Weights of a small transformer language model.
Size: 10 layers, width 96, 3 heads of 32, MLP 384 squared ReLU, vocabulary 6654, 3.46M parameters.
Architecture: RMSNorm before each block, rotary positions, no biases in attention or MLP, embeddings untied during training, normalized queries and keys, local attention windows, value embeddings, hashed n-gram embeddings, a smear gate, an embedding shortcut, weighted sums over earlier layers.
Each number is 128 + 32 x the weight over its row's rms, rounded and kept within 0 to 255. Layers, rows and columns count from 0. Numbers have three digits each. The size before them is the row's rms in percent of the matrix's.

# down: layer 4 MLP down (transposed), 384x96, rms 0.0834, rows 185-253, columns 0-95
# up: layer 4 MLP up, 384x96, rms 0.143, rows 186-254, columns 0-95
down185 098:071124141118152118111097099114164162124101162178167188121160131175165179120135189169142071132073110154142124164134089180100129085093108136179180069142082134111137072113156156136165166106094143061102153119131091082158134093171114137117120123166099161144116142105101118110128163109115147211
up186 133:101202154142113122140150128145043150147121175119140129165130075091147155089100132138146100125074144185100086127106103144125123134127086152136120208104124163159082151148135108187067184110087122139126185105171107110120175158101116128111142130154064151094103178124144085079143133127125076187
down186 132:124119143169120104126198150097113149103142103115156086164162156111180106104150155171143156087134108154125141123136127142114146117084112092043052192124150114150134135200138168102152149184100109093179131165079180104087139097171128139141141155066088112174145099121139123093057097124154117148
up187 117:139082128118088120214105146132136210071160182126137089136132100184036084170072117063119155162124178141143139115176110205131125136160129108151095140168140133141122159086174126115133182121121139131092129148142120094074175130095144158118140153151094166181132116139135127153112144149151115134
down187 102:109128121196120168119162072030156140092170150081136095152096166156079137159123167152124112101171127163183162109118116102196100132143130093135120177137134074156129115155106123089110092110142102196093159160118081119120145157150153112155186149151168127137148104101118181110064113179130108106
up188 100:102125098107079148209119160070112146132110115143163163167085138088131170142099112152117103126178115161146178139203095167122137164117116160193118140107148126098111157156122103038107066098105120096106100155119112182115153133089135135103159061093114154128120177069119147118169162112136176142
down188 081:161095126082049151126105128175070156162135120165125148104111084110113132098180123108108127128088141143139124175123073067187102145121130127119139160094169093095106121124135083196117178112130123157058140137123082146161173090147114168125105141092185146149113121130159144137089058209127130085
up189 089:143070145168102090100113187104099146091150143105148135147127110098174179132173130165140156128177072124115203078178162132108139158186140146207124076162110152160091137151129150151127185208113091123143160078187138176159139135135143139168150116140182134104131107147145115128125104095105101148
down189 083:157125142144169074129029125099079165090106115147151132131152131146138138145137129143147081100130183096115138161178170140115122156131052128126159181095127083193165140125187104137118089138126137126069138156171052085130094127141088162156070164112157117107118110125143136105106065179099146134
up190 108:062147144119137092144139066113149139131117122111130113152085071078106162176139123151128118149161123173153071133200105111143158154169123123102072131161104162197110124119112140127126086169181086112113121143169112084138139167099092143047146076091194166094116101097167144162185144161131129128
down190 107:169109139118130166081165177136081137115121100178102101146129155136096093120143080085050061133112158056081179172058131118125128100128124128106109118140145069097180079132159182132161126144098118114101169093172107085127142132139121169131115148152101133120111073134145088113104094189066129122
up191 100:104120108118086127147126129102075119171133104103159091064095160110159097137146104122141091208105149118104138102182193119122106130098192111163072145135146094101074142078158104098117164152144186098055111136117126118091149069168150126157132110174197112105147116132143189164102170104118111112
down191 110:125125146145116151078105169109192199103125143110180103188138084070122136147084136164062131095102101147142131154151066114180192175133096171089153107134114155100166137146107097103112161140171138151144158128135198117136095147120087103101124133159100139157096204070114137123155150160096121165
up192 100:127172118150121164129149115084116088119123186162097034118168146075121132182100179095120161176105192091119095118174140174116144077157029114135148177123114105124077114160132145157147150190160109100104125101142117135169097122135114103061118100112145114167115114119149105182133149111133097118
down192 116:123150135170124114088115106132102114173094133145076148094104110113175146140084150173096134090122102115189165173168145215103112050108062129187115129140125146152089105115107136170154107086163147105171165158083150189118105122114147141113103107140107107206117092127133162190134173130149111094
up193 098:095161145147108158131120175111112137158171123138076080117128126119105144113102180128138106136182136132194171175146087082118124164104145160157142143195152075102057143137108094110115139155156113188129175115171134128077113107075111188053159106145148128136129106066158073127159111094066130132
down193 076:185097168117085113139152102152145166187187146099156109125123111123146202133144105146128176184114111110132111147153085114168085146114161102131121136115210155036142112102139154136184162107120096128129099141071132159088092168105135135152127201141147118075140115173131095112099183166141157102
up194 090:158134113141116172141185146092180170119117136124056122137143127126157079114164089125143123094162066127154128107111120085159089132128136164131106078156140178164115120104093190115114154142136090092111217099179114178113182135143079115104050155094083158100081129153113132120095144142130111060
down194 090:124052148109060114103157106100123079151094121074177110137139136186139137150116150129136146122141136127144116167122099118076134131137096158136137099104181140138213183154177097100144158109066093098108099130124132124081135102128212139176091147140172099061132076063156081149142144123120113132
up195 116:111121119188124124136159115171179145140099136087146090192165137119118181137052189133121107105170169099076059107153122082114163119085113140102062074142165110100092130059087160141140154138086149131089094149130126131111137110126163110157106102161185173192144128103152122118162076134132141122
down195 100:135102119147137062066156104100116194116128170042178098142142112154154125145151130151087158103128072147164096107113081099184137132164115086132101091142129123144190126185100153122164189153112115139163119084086139112156169156129109139123172115078103117128123135195104124106061106178130087108
up196 116:165109155171101147174135122141103093113109111095110131119158163112137139141186128085166120076116144132161118155085088128212107189138151151154114076134141161146117119158167105109110110087113114117163154093086110110153173172131124135134137115085117080058138186129071137117087013145098159155
down196 132:137107149135150175123078112144117151124131127093160074078137091122140185196173131111068116112155102109159159115102062151132091168167105101153102144140114208112122140137086122173131133130124108143218065080088088092158151128158143146125155168135083126144113161100150151167129156203113153141
up197 094:112122168095186090135141145114107180137108158116139110163152114107118086129177176092088131184158167156130143178148092124124130096174130127125136168095020091145111129119108130149103129144094131022123113141126117138093127128129124176186139127179096116117183085093135059098126106090093103163
down197 109:157157158152111185049094124068140110088139127124081136065144105108090172136142132145110123160091144118171120112147213139056116128149124127158101088111130110071139139119140179148065105145187111159160144142140166156124137166133122117116021172103165120163113154121143128115121138088158094151
up198 093:108198139119125135139177128156113150112132086154133117085159046054116113135095120142118129166100120148176155082152102097173162143100120160129133137171173129103181105084151123117102110119151089114123135204161100155139132093088137081156164130169178143065196131196118087114160171159121126104
down198 095:091097150172084132149040103117096162087115141134145079107148122127148089125096115063095152112129192107184166079111125151075095061128124153170196125141080131134082155135124106167133185112082127146110091085119178137114138168120151142129104136124082106160110171103156138104141134170077167156
up199 093:100168101141169082139122167116152159081155118183179123094188116116107128107123126140145137173167140144079114124106186105099105155105163102094189149110120170140161126136125142108157138146101116136161053208131131133121170083136097126137129068142225113170117135111092089110135187162127066141
down199 072:130074135075112174171164133098081124157143137123118123094116122163155131129121119110115153152060169122225114133112165113161115123105149173131150097141126086140124129155086100180135108101153169166074113092068073099124155154146093059113063137133080167086107160079164144088100114099120089154
up200 102:151073139098159148174160165123144096167128161167131162160151089137162121106126173115103166114167144126196080137074120124095139135139159054054142193104149164130087115152133146144141111074099108162138156144167137155157087154094163179101151143180115148128189155149088173156137160148145093078
down200 092:170156067129154158113123152105106117130193186116173088097158114160148165096118111195069107114105060139185103123143128111133114077133148096131102131138154117109068153124055141140156120080156045154169112168152092127157181151120104168144183165152111129153124136154143111089159149096101099113
up201 096:155103209156090137092204104160091131124172087116139131188135106166172123121171120081119137195126138112161097124135161092083088097149111110158136118104151110141154140167102079211134148177178125173151124082142121128163112143106145159097107105112132095103117136133154168111100080078194162100
down201 097:184082124153095137127132116090118154048072092100093111123142027170105138141143120116115162136140144116112148124107140099109183110132087163132101138166107149140171101121150066178071189133096180078140115081116067112099131149111121078117170145118107151126086153119146136109078128142194164122
up202 094:095170159131121107139109092135156097086164043137108132112097116102117149156178143139165121122099160136141157103058137132137169112145154135098151059159091158146169149109139168154123115034125127174095081145144132135166173125101109064056138165171110169120118161121078130160133083090093159155
down202 082:110085093186136081148133115141115165167149051167115151111123113110125158066113088159074188117155090143098059140084118126139131112178161146128075123164180121139063132143123151085124178145132090130114095127171086155123109149147088077210099160138108147164144141131127187138157134171107135141
up203 102:091107164182072185044135097115120117106165116083148143123105141129120158106116132109106151114077109124115085129179178072120064176102066085173079110120129107139120062102131114117174102139094136163128084095166086179106127157149138081161135152179129184144110121118162121132118159121104094168
down203 113:175148121104131124165161193140110203104067116121088160109146095094142155110119131154128177105090144132189112171069152186168146144095165091124131057148168121121182177130107095158145128198119171110118163121171167100122154088144093129138145158084180146138152090109168175096151102127128136128
up204 114:125076119137087099158114129125160175179193163162132119154109185110106143139048117129112146086081126120126151112066115169092135116140151169108122111135174117071192148199116119107139117137105063116126143084102141135130055112156136124124085134149194121069133134211148132117175120144156133124
down204 110:139099103081107155088098102105114125091126144096172124103133128114127088103106153160099108101149131158155103150173118177182149086157107114090110102130116122112131174086109121156138139125102118190113169140118043128037160148167173196074094164112189091112082151130181125119154128107107131056
up205 105:121108125112164170114122105043105086184141132177125118155133066120170195126159133105089092068173132145129134090157168120163170175120130106104113107132160192132117164080179156148108087077152148169124177119147142162133158153140134108096169113181167101158137139086142096072124172121107084135
down205 100:103084176094175155117144144131136133132095110142118162140136186100116134132093092147152167149105161091140120197099107125103114158079060135164080119123090105101146127110186116109156161153099152059093114190146100183122124136132142139138120101139152098106144153093141170094192136191030129082
up206 107:164116112106126162133149157183162150140116108107156109137099060100078133122111169113140146138124089185172074103156111139106189162119134196114111129075138138132125146130106128063108162094140178137113127169078116118135094103098092203129124141128105088141119075141167080234160111139177105134
down206 108:101152115128113130108149130107126119127114138129087132073100143153176099139161133132081084103113142201154184035103127151154080107093117132107153105152137094072206073163134141107148119107117107166148090166121115151124150108151112043187135139112129156187134180116122140092062169094133170139
up207 094:120170138147067158114139099149080086116056128110146130125077098132103166018093068115131082105097102153104118096155118205081173131140169126146129104133095110182131142134105139135099147148166113184098136127140080122187153117104132169145165161171123072133133142132123067134114115108082123151
down207 087:152186095084169090139117102097165140135100077130056185137139146159107093069137119101152144071152126139141089143174177174089077227140139114121154137105174185119150173172139145151123133127142168126145156141133120096135094173141129156103138101137120127144161105113144188137138164175065144086
up208 073:069131182071074114138095080154112127110178155090148186067172101095168125110161167144112133088135152121176107115174166202136138111110167133120163082100091088142132147120099112118090168119128115086130097167171111155139145170102160094114157168121118108077169127184132095108119088082143131180
down208 050:188137120181090116102084166144113126141214138146172147110125075114108180140147130078134145110131099078168195157091143106169128069152185122123161143117127122090158140192091151153149048104124128115105141179163130115090079145134104093110054154166131131131118149137117149149139136103060126122
up209 107:192091128124111070092140148050134142194095132109125136119067139094140161117086082126113102152188142174142158087134189097077156113137145091158098092143200136100134144071166132116110119171178065163160131169108106168107090164114148108135096115110154137153120173116139153097127076138113141099
down209 108:101118147147158168075089144159171103166130167104161126119155064084139136142168074109120120145121113166145107094149177074109122070160125134152153106117096141120121147169148153158134188182170194082105109198102121122113100098184141128117080123096115120099178098194162109131098143060104162118
up210 089:132183151156144097150097108102144148148132147110081101153098176152150111133153150098180108095059136170094137138146111162126151120087150144135169155115102075140087095128142166157187114120121077169154117093117043121089104074126130110090077151163109161051173165090138126140103192086123117172
down210 085:089123124094091091114110132097142146146096088109148130161125099075110108134133132078128189103144166084193100102089092147107103176175147047142142126139111103122167103116133159130108128116124146077139075157123159129188132141135090143186120133102123119195062070140193156180124110175097186109
up211 111:118161148067149147107163078049128117143112112143095115121148108131151128089122140161156101135169127096130121075070142133123136141130173138146100129105154139153151182067089089103124196159187045099101090102141147198104130113129144102163115196127131135109148189157084142132179157126170085095
down211 098:085080104169068169111107105182065163124109141097145122074151107116142135123103186180091124143093117133087120096203082106088156075122144119053121082074119089119097124152110131161187160121112100167160123173103148127092125112157154117117055131123088158154132107111134150158119130140090130077
up212 111:182144104133166173171142172128165115112181137144102100142120119139073157150145140101186122120085188155102134139100127218096125136140126167135142177102123151106168122082094109127145121156136145084142133138178085146152130090184119152115158212082171173204136086160127190147124125161109150141
down212 118:137068167127117111172150059155119183147129162153130121152125169134101141150122169090109131157068118173174154095195130074088064120138092158136172143114112083087126078108140096202127114144135116155106146114201143144096184138155164140145116059113130129140094099114122120151119103135190078104
up213 104:113112114115080112141173154091135126129141175159113104057092070169105065174113138108127138096092068081192141117104150107090108216138131129164136131100183090131128132044112140149156079104105146111139146110108143125152134182154074158104112175127104098127109178061124133138154144124149132088
down213 092:139116103110142166145193140134107068187160156121075145146175111087097095151108154169136073109101115110130157136172148090141213125150149124135086086128093112075131075120078081119154143071127147181140113149139070083154152134091124160072178123089165144145140136121105138079122116138160107190
up214 104:146146162149161117154098107024145125126161090160113172111099129194133127153071062068156105105179119117102145121131125119099154193092129072122146094105116150107182122083095118127090125171083161152103151104128125173122118137087177193135154154153137159169176136133107119111172090099106142163
down214 109:108088157139125184114088102138120142118077131136154112125152097098144078097165188215070122122112153099127136107157120156197086107140117141062111152155152152156091192147165177106163130092178143073110122191114129107089143136177110099109148135165137134031110129146097146135118134106162118142
up215 090:169202146186137165075097107115140149067173139081124156131139098120067176101121168176094149107116139099160119130105179131116133129171149122123109115145152137131127131051166091114192102104155122174122143108104083133168065062109153163132100121141125092131120136117136172119136163170136064195
down215 094:117096155082066156120091125177078169116150156106104120173110123098096108181164099118092155154119169116112138156184183100176122128143160154154137135108141112127128075125164164143081166144116127155088153178152185164079175100113170097208163129119087113118102058097146097096155095093111136111
up216 100:164050165228084121120123122129107095133170163142190127114085154151151142122110139101117156092108128123110096136109142085148139105146071083116086170121145149129166121137091109177106126150071153115138180123150202105151083146152166146135139115180140097130121107192155096134169164070080090144
down216 108:177119115134151139101148134190147142114088104095067124104141127144199139158144063134120180162101157139166101097089142185147060131153151070127090156108128121228134173117144101135127133155141067165125096135083132151115096136168181162085148143095121170097113115121117155129149144165188150088
up217 089:167153150160069107087111065095139163135197147177135100133128109161149110188092128145185093148158103117107068112141150161107091093097179127156120145167117185160089113131127187150111180096168179205142101102141131096138104143095148153162076116123139163110070162139125154145132149155113169139
down217 105:136166089116131109114065186145079101097121148168148142196130182089146145108112124103159205139146131156117101136112156099201092126077131146117141138159069077216139143120116099105172106149172151152145062145139137092169138137094121146190151101160109099085099138110124118174159108135093159132
up218 098:197159136155135120127141100135094137121086143080085101106094065167127081093109153103094123151120109106085170138145159045121161185182179123153185155119133182105104157080131106174103148125097178180103112164168120101072141113147124122144111127139166104117153062105111115142186124125148075126
down218 090:154128172167080122126145078086111089065140192131140084228115112124143106057161117104134155147101119132175088139189146108151118078129206146130142134124067138113168108104138092157073154148184131184114094132125115154115130170135159157091110152105142113096161148116128106110127101095089140091
up219 093:110156069082164084153153143115082115145131093095114110167213094114134132102167123151163145138153123165124137106117137150121188172109099132113102143158157102154136163156110151151093178171145150127179151151143150103215169160197094096118148149122176157103152120124131224172138131101175147100
down219 092:105147160138118170105067110084173109149152111138117151115149083111074165140063123091178136129155116175112125128142140082095116173131093102159209118118123142153133163123102128094118058255156134131129123081110115117096102147131153123147075111112133179106138111145143152134047157109113140093
up220 093:099110143146156080071118097152118164130128145166131129128113136071101131083109134132112168135233161146124099159148146146166119128132110061099194142120079181150119136183148143165133170117159148190150126131084121144153082134085138130112107076094126037129082108162135130127119196174108140123
down220 093:148110128151093110127175190112084024144179151079143047097121095077176084150134086139153130124135097107131104146094201168160121141110160116104166148110153119138104136150093089097154150160173099178179085124115112131118151118117140142166135083180108126164141112084160143139125145146070091143
up221 108:076079147123115127151132150127147173132105090075114172189116137113167075176129165184109143188164146051118123134132131150134111132103144094150140139105127108098124142149095127150170134146112141158104164112152143138095172138136157123045212082154105088112183101148211107103125143191130089137
down221 087:203129106198144131142178158089111139139143164108140084143131097108096169112112013125130041113161134098185078151138117109114136151122108093079078109177134146171112159154170134147143155106149166116137182074091126094141148122157116093129145081121093124161099124152085140126124122088140095113
up222 086:162104107087111063149135117160139162181137132098087167145105122146087146123144135132097136118162131178102162124077150102146086151140169047065139109122146085127180058059098148079127113160128071155160125103149077166131224144122159087147115098125126134102165159113161096145136116101109148123
down222 078:130152093153096130137094121126152142095081103188146132118111138148090192142099150168186166140156126153150136134136124112206134151123043164065052121058103104135120077119133117144141144205126144134123118147086162149064132145115118133139051133151092117117128165148129165147099139100060154119
up223 105:158160105109104168103143153100133124169135149159120141116168097127154079106173106160158109206069155110107121131105138105171083174148105123177111116121134141126175145132099146067134191113148183163103109109083170135144118139141200094128190112118109144063071153202073146107124090100153145103
down223 104:139130106101135110102107216128096140153139111056150088176102108117140151134148109141118147047142126084093177094121138128145212119173138106125122074127108098118119099155188134133090126115093142045136111166131138139157099127128099201121096109103169165201118100115119066118179122095134134119
up224 107:131134111099126182118107144098119093114174070108098119112120111108136157144123156153158123129087145100167166143189152128136125090088159094175117130147127106155130050159181174173176123139133138108186140167136121171118170128074139075045200151103103137068139105157072128100143119120147193151
down224 108:098178139123053141119112159205160144110168120169189058108163022126095145119134138080196129083156101080135090122115115118137077128159130122144123102128145131119124117135074156121142163106120136152133108094143170085146126146128134110155133152109136097112160093179118100153180117142106079204
up225 110:104183149125166174090135100146112127159108161087152129119136110093140099057126108211136111177084093139121131103118140152147071093157127133122113176111116089138089155179084197130068161117142137118095041151119075163130124112102080110111124110097160052158124122163099120143145124144069151110
down225 107:142099079151118091176163114110066154093133081150097166106213079116122164168157141112096119078138108073183109168131131174121188121148108171144131158156160144118142073121157126122119129121138127143122150141119136152124147137126201134045190178120106170087161139069119144121181116116170118110
up226 074:122141081132170143082161162129109198109195106136199126139137117174144066162125105111154158111093150125069158171133141101101159093116136201114156160096102170144067156071094168142130113143119082136137117098108170103151153056158128114132125084125113132114101103160070129091183121089165134144
down226 030:203102114080094105124133096116101127161103140111084133202145103060139159086106187098183113162158146116135154036130119178189172171133140105101135145137096146160114150130084097100144108120080124112137127137172154121126114100130108120134204155143095155163125089117108076153061120167151134120
up227 105:162101081074112099150123120126162149130056126120180091138078163144104131109107149156143185087106037159114121148159163163104065073130143153132158116100156141161093089147161149166111159162172134147150138155148161163164124147148095071136138072183135122145113202125088130131081129181118127144
down227 112:103071061138119123166093116122149111136124110131092152107156155107145120120135102119122109108217130128123134104176226112142099109097123123119140155167115163150152124115122156072177164112161137103168127154150177153119190134083177171093219124147166156108069130107104132142137125178088110188
up228 093:083116142178212095134099156077142133170089123105060151154124176133186161131106163134109112137185112109111154146133158086115165133127156088074075124132120129098065118114088137082175125116161136087055107063141122117146107100071096140121113151115125158128056139155137072102123122155136135099
down228 091:111186146115088126124111127122094129137115148132153121057079132092112141131143141143063061074108101147111108137112082080184155077168108171135093059177112145121097177182100076090124118171160138094135114090078130136158140155143128074115131129131118092113144097060080188110132114114179113141
up229 089:108146127155129113143138164084127077145190138135160129119184139099177157126164060184121184132136126176126085095107165109158099128154153198141158150098140078109152101089105074064119057172158131090122123073175171098134087126113162098156169164102137125145135150132119086183117124091097115127
down229 090:129102062103083179127196125138118161086123130147138137128144106150121216128075178167056145099149160042092168144057136114141200132194135129095125097151145167131119087104093124120139122147177126156093117162135153118110120132145145184141123084108136097161111128108141119128138152113116141194
up230 100:192111104113123126115149136110133101046127129127128116140115185153086116158137172177156174140147187084080121046094135123078137106098132144182076106140121149159106118156094119104144202071120115175139124064108143070121126118102140136142129142181135150104107080137093122164114170080080084119
down230 087:182117092151100091146136147114095151123130169061060088141085152140120179126148074093087114143140164152142104176137124082173080193190176119153114097160099122204143145154139122087149152115141115147137150131134174073179074180095132098148127098182138132135162114096115114131164091093119151143
up231 111:122133164086125161156156117137108087122079123125182121088181136132125103120003096188082185081083129138114138093187108138138182096122102114101123103146136133138132114136174144125141098165151099161140151138185121066152135121063122133117172124087103118161122146084083119174159136083095118147
down231 116:153162147145088107105145124158175137166101166144055183161156143127175101179094097145123179139128141176124136062109176080108142148189088126075144119035173084115139155150097147147172137122159118146076122114134097078130101121138144083165083141112158162158189130146094135149095157121116122125
up232 117:128129092191162107118182122133184113141137148149172160118164139143075125162154116113098143148110132205129150111205153140147112111118154169145138129010139082138108152164075110105136160104174051153085141088132120111154110113167144147150173121121176135079152118102176090116149129110146087120
down232 114:100163063128164150193124122106111153115089105144110127101156138157122170131081129095145124092116093089107122170155132139145131191093159063142123177098135185121184151124141134087075169102128165134142186119183128146155066123152085138142167108157121107149123190062102084129207124093133104120
up233 112:098134097106113157157138173160080125170164134100110092111178109143153109142240118166142159101065124204110114146115179137106082164095147142124070151122120119193094105105134161114171103181071154114134150132136108126110115137200110084144112121153159124121101096121178086136062120126133123148
down233 114:120144109065124165097157150200081163124123150117119113084147146114164126164092074140077185134104146119118122179126117150138092143128141083089172106102100161106142102143153170049104075119077143124095116172173137096117104139117106182088098156179125154071167085115145151108089190101087111142
up234 118:132078082154125093128119145145184132095197101220130090046107128139135132138077114061113176083152148105079160108142181082093149121109138103123107076152153114112167162126161122133117144104114158142205062160088124149161123131122137134118121180144081129176095100100121145132136089115154118125
down234 110:072107128125115113114160105131116108137141082129191078141111100092090073144139132178127066092136121124132087086108022175199136066153158098104159135142121186111135089116130122086145105148135120099115138162134084170162172156139104112151123113089089111127138125156125063090159161139060125106
up235 091:168141136129161094099139151171131135105168172156087173106107071185117152143132125060152142140130129151101153115147175129096070132095180026150142118091173124146121172120067155143135141099120113177140187197075109121087120181143167090089161150102115122138098110125129111094142117101138104180
down235 083:190140114147134101106103110221136092149166124156091026104105149137107155119144195126147153147087156115072099136136139100116099091167139161089144160125081101129130117116068111106103122149128102130154197135155096117122152069138182112099150116163131150129186083140201107120136110172165145133
up236 103:153142181166106089126124097122178100161108145111054186142080118097193107108169117085118129115129117136158148147168113121102091141125146125126081146150120133155130095172163137119171120106092142158132107087179058099160155122122105183152132098161185144137137053170137058211144132121108088107
down236 110:121131108113056109128142179132083080090065106187154139128145115097134112106110137118186092096104108119129110133190088079151133105138207098180136082143151138120119140133157123129098145091156147130106155162179159104156129096153198095094071065109120089183078137107123152152167080111128132087
up237 079:145149163109126112120137104142093141152086109139095146151112117131088152142018076164104144083111164133141128077175114188108107106083142161126140132150085117137146167060115122135152120111177141094147079145089173146161150060125108110148133205133170159138113075128135123070127171144174189155
down237 055:137076110159041142132173134127094193138185089143123164109125099133101145128165155115128125120089099135133142170168121125144144129184119085139120107148139201134144094131070143167143110163164096150116074116157165155096163170065140143118166093106098094131128184078137147186159201133121110074
up238 077:198097164142115111150202110089154125113125127108162172117141198109117110136079105098188129097116134138120119122113092146122164179170106106086122151156060115125081136157102143111080119160095134168103100169089115151126134197112099108149077149115154083088140119070069142097177081139133089079
down238 035:175154157115123110127175060148096059149128116132120109097116085110165114168154151159170133165123115123141165124131120055132124123136070140090121134141149132108080099172175108047133129117069118140127218159098165119081126136106136166141123166101147123177142119162130146051121193166110170108
up239 121:152101171102097138159173141167103079101145197148076103094162128103113118153090112114166122118159126103176097199152150124133084170108204108104101154124113107119162151128167101107122137109154132113150116149164101079177135152130069188094130129109142155163135133198112207175081074106106117120
down239 124:074108144194153124056134113152144130202130150074129031140150101162107139093097126114172123218096113080114091114108140133152106103103121079179118192150093132085139167211150116120186176118118168179115148112122094137123145124165098145131148124137142145139133127128156123156130125139126162151
up240 087:126086068125193068121129165145119158138194078167116130146117091136119132077095086130146069144119123117123137136076125081135064128128133106160114152110121146172132040127114139142141109078131163093076067123130134131187101077124081086153137120162114160116111115157127100078079065088159116136
down240 069:119133096095136063131179179135224153124144083096130154086111133084084093144142136165108126131109097093120101110142077159143145116121131127126139157115095145178099079130139113147114097149131179122065135155116137094122181138084137062153096146161142137155140057107144184102053159106130130204
up241 130:120088111147090104116112129196128099124140095147173084147095131198120117044163177081118094112090137127142088125140141107109100158121083173107110116206130104084108167055132136148108167106080164135149121120121171148096095139143172136112090123174177104142155091121140100057158145096122169167
down241 160:166157113153084127109162135170153169162131113131144162074108140183121206152163152121127135140156131145173139133156111135169156119045153125125117163195087111065172100149123109129150129093116155131180139187094187102189158144092129171096129143136071148096147138127111121169178193103151153105
up242 107:114055129149106139105140144106168187087111079107173140119155121107138119053108126103137124137101165180167159160143151170119103068080142078135083143108097133164097137121177151135081158137183107159188123087106127144138122119182127127055137166097107111115166109166086111163115192100074157138
down242 111:165172130080150147208122100119114103160146085129125106098177172135124118112157126172127104114157096106083145186093114126077169187152125084122107146159149119114144141122156102085154148059115186105102121140171131194120109119050127160149095090176138086163121179095141157137152094164137064117
up243 107:141127135102136131120090148139089103074168142145071140127154153035133045109147111139198149079120128151103128079171127158122154191161142095138124096073170172111097107133150129147122132120131139080078080155172103067111121132163161160119143118117174148185085137137081185150162104103116147120
down243 104:112194130130128040127139094092161173163201142144107160056195153080113176072152129154116152143146152178112082088143117125154115158208138135143125123131102093078132072105090117180121114126117097200101133092116142118145117089131160146123106100114078103110116123123172137142103109135119134174
up244 104:111165118097124116104155164137124136097091141174097145100134154142154122176097159136110109071134165137104138125111146146139134149150069072134097080174139110118102159139060111172090239095131138141091132176101163107138207156103053151161147099085145131118127113158085127147147166088170179119
down244 102:177105143118125111184121139104124094140154096144216142119149115093095140081126139149112124119108130137182081134160065084136090145060129131120108123151185130172114155119123163105119126120165104165139165108101097060164095087159178162166166110134114106165034154139182173147133112114118064107
up245 083:135072129103163114122090197113125101094111103149100107107138111157093197101099137206097115092140151113160073096129145147105101119108092070148150128095128137144131141155083150104153114122102137155165140099137133144109161040122158154110123124086130174098114148114105114180129169015119161063
down245 087:135114109138147128078092115145089172151146118228147193121127130183103191089150149171121093138133163155158130171163173120146198172130115191084084127156155117125169173109149123149128161127136101159110137108170156109147092202136143140167113130185133137108125140144197181128124123156139100171
up246 101:136096149108125159102100070175138130100119135092117112097175144082211128113140117136163149136173103096122102110068091115094169151077172069092081185138154131078121187200129153142114137117101114185099138142131148123165207105143150116121143145080102061067132125119114145116156110108106118110
down246 092:152138112125122084144128189067098078116162070132186107141148099170109116119114103124106112147107132128153123096138116126082104139141084176215143108192121128144111141074115130151152105069138119074162113164120111171167046152135150122117156174132106144178140132112127156211134183113119064113
up247 109:089195183112163168104176147110146108115109105116095153164150128083080071185086142129106113151109115138097177167097182145166078135127133122136050108112125113122168105107114144155111080158163116163170137170161177065190138081153162147081125132134126116119112116177081108109130179144088108147
down247 112:143142124147197127130109157099124124090160088154137123160089174193140127126141159108108135112196185130131111144111076107172173150087120090067179157084172111116122122110116186205137120156113165105111091165181100120123101183132101138109126166135124089181150136146130164114113128172045085145
up248 121:155128116120152052130175133109118100135167142098097119089083125128053097139102185135155137132084124110121132174231168168125142113136124149156106082105106118117114139157102070159095115108162140176120122092151138137063165132146069105100132088183102166095117141099067100148179178139165146142
down248 122:119132081078132030114179147108130116149053168068133130128175138113146160127132129114151103162143110157112127196126139193108098118128137165161113142170193125177147129101116090178140162126080188180122085135087145129117097101123174113198167124158113123134102145157087134134084145098117130164
up249 101:117090089084138156129142136109096123145136132135120097115096080112123153168110121145142159068107100137128175157083158105081085096133083133126110086138165132107000156131160077099150092119116142105172138108053143081120157106124122161213080120111140100148164158107173136089106096129080135121
down249 101:155110172119126118138118152089125128120124081120143148125142194123175085129151136098183132063153133069127090140138153141180196136099099137092107096149102147106169127169088126092122118168111059109059120098154153125204183194110131182123180149173115153113146086139145134136148138138097057115
up250 107:128196164129165112111133108108071117084109173141137157072160106116176073119183111096146126148110107160120087116083087119169119167171150076103163169149058114096093118124157116134161169133126072122128108058153175127149136106115156093102128135115144031141151091129188152167115106115143145107
down250 103:128120138131101114103151142071104080102102139150100188158118145099125101095121216106111070101103199136117117202135105167136139134087205114121123141097133151080117148099139171181115109116107164153108135143088084104101096130142100079072170110197077085166143105113123139109162131165111140083
up251 109:182124124143107111134107165153156136133161134181063105141101155064125087165127109092099079133121063084153137111093156076172101122126115134087116179144150109167144122152146089184179130199107180134109198098116096112197097113162135120123128163154127200161127142147096091136144121088165153143
down251 115:086148113146069163127109114125165126169179183120183150148083121149171167116156127158133191105101150143081074089149163163135103102132136104091105150120125171142088139119124121126117062071176143132118129144189192143097096094134172131095184151083164115150069172112128158124150147129164106193
up252 097:066164141118157129112143161196152097126185178145141147138192184131096164190136137072111131149150104120125100111129163099149119140120153085152160093079133149119141136046125129096127148127111145132185107136057064143138152110137137115060128179104088081132149075129165171111152146103173088132
down252 073:126131142171093089106145093118089128116101144080140135083108134067160134141138135077167117161068163121158112157113095127081132134129180112036206110169169141111189103132071157151142154143123140108112175166176116116116130140108133072174111139125134113157096046084158145119142106131090089176
up253 102:109178138064107075117153164142147100095097124102125095142129154094147137135216152158090121120131078116115182146138097191108161157058108171150109061130105158123150152127124169212097135114157131092146141173081142154085123129132131145165168072089175106113133166129098090111165113125136129071
down253 104:158130125183105115101123094152156170110045119110224137108104129112072122064123129083150109108128152076140116147104159075130091142173092153138181123144107121158127121140100066155115187133176127118081147129169125154137165120144155109096136186108106147123119126108089175116208176146099141087
up254 106:154156134176116097147070130189126136133167111083113112096082183129068125107121155123166114099121099110095160112131148108139072143082127128172138162176097109140134156152079116100083149076128061154054071106079093196164118166180143141107116088121143069096138139139117140168162175123136120117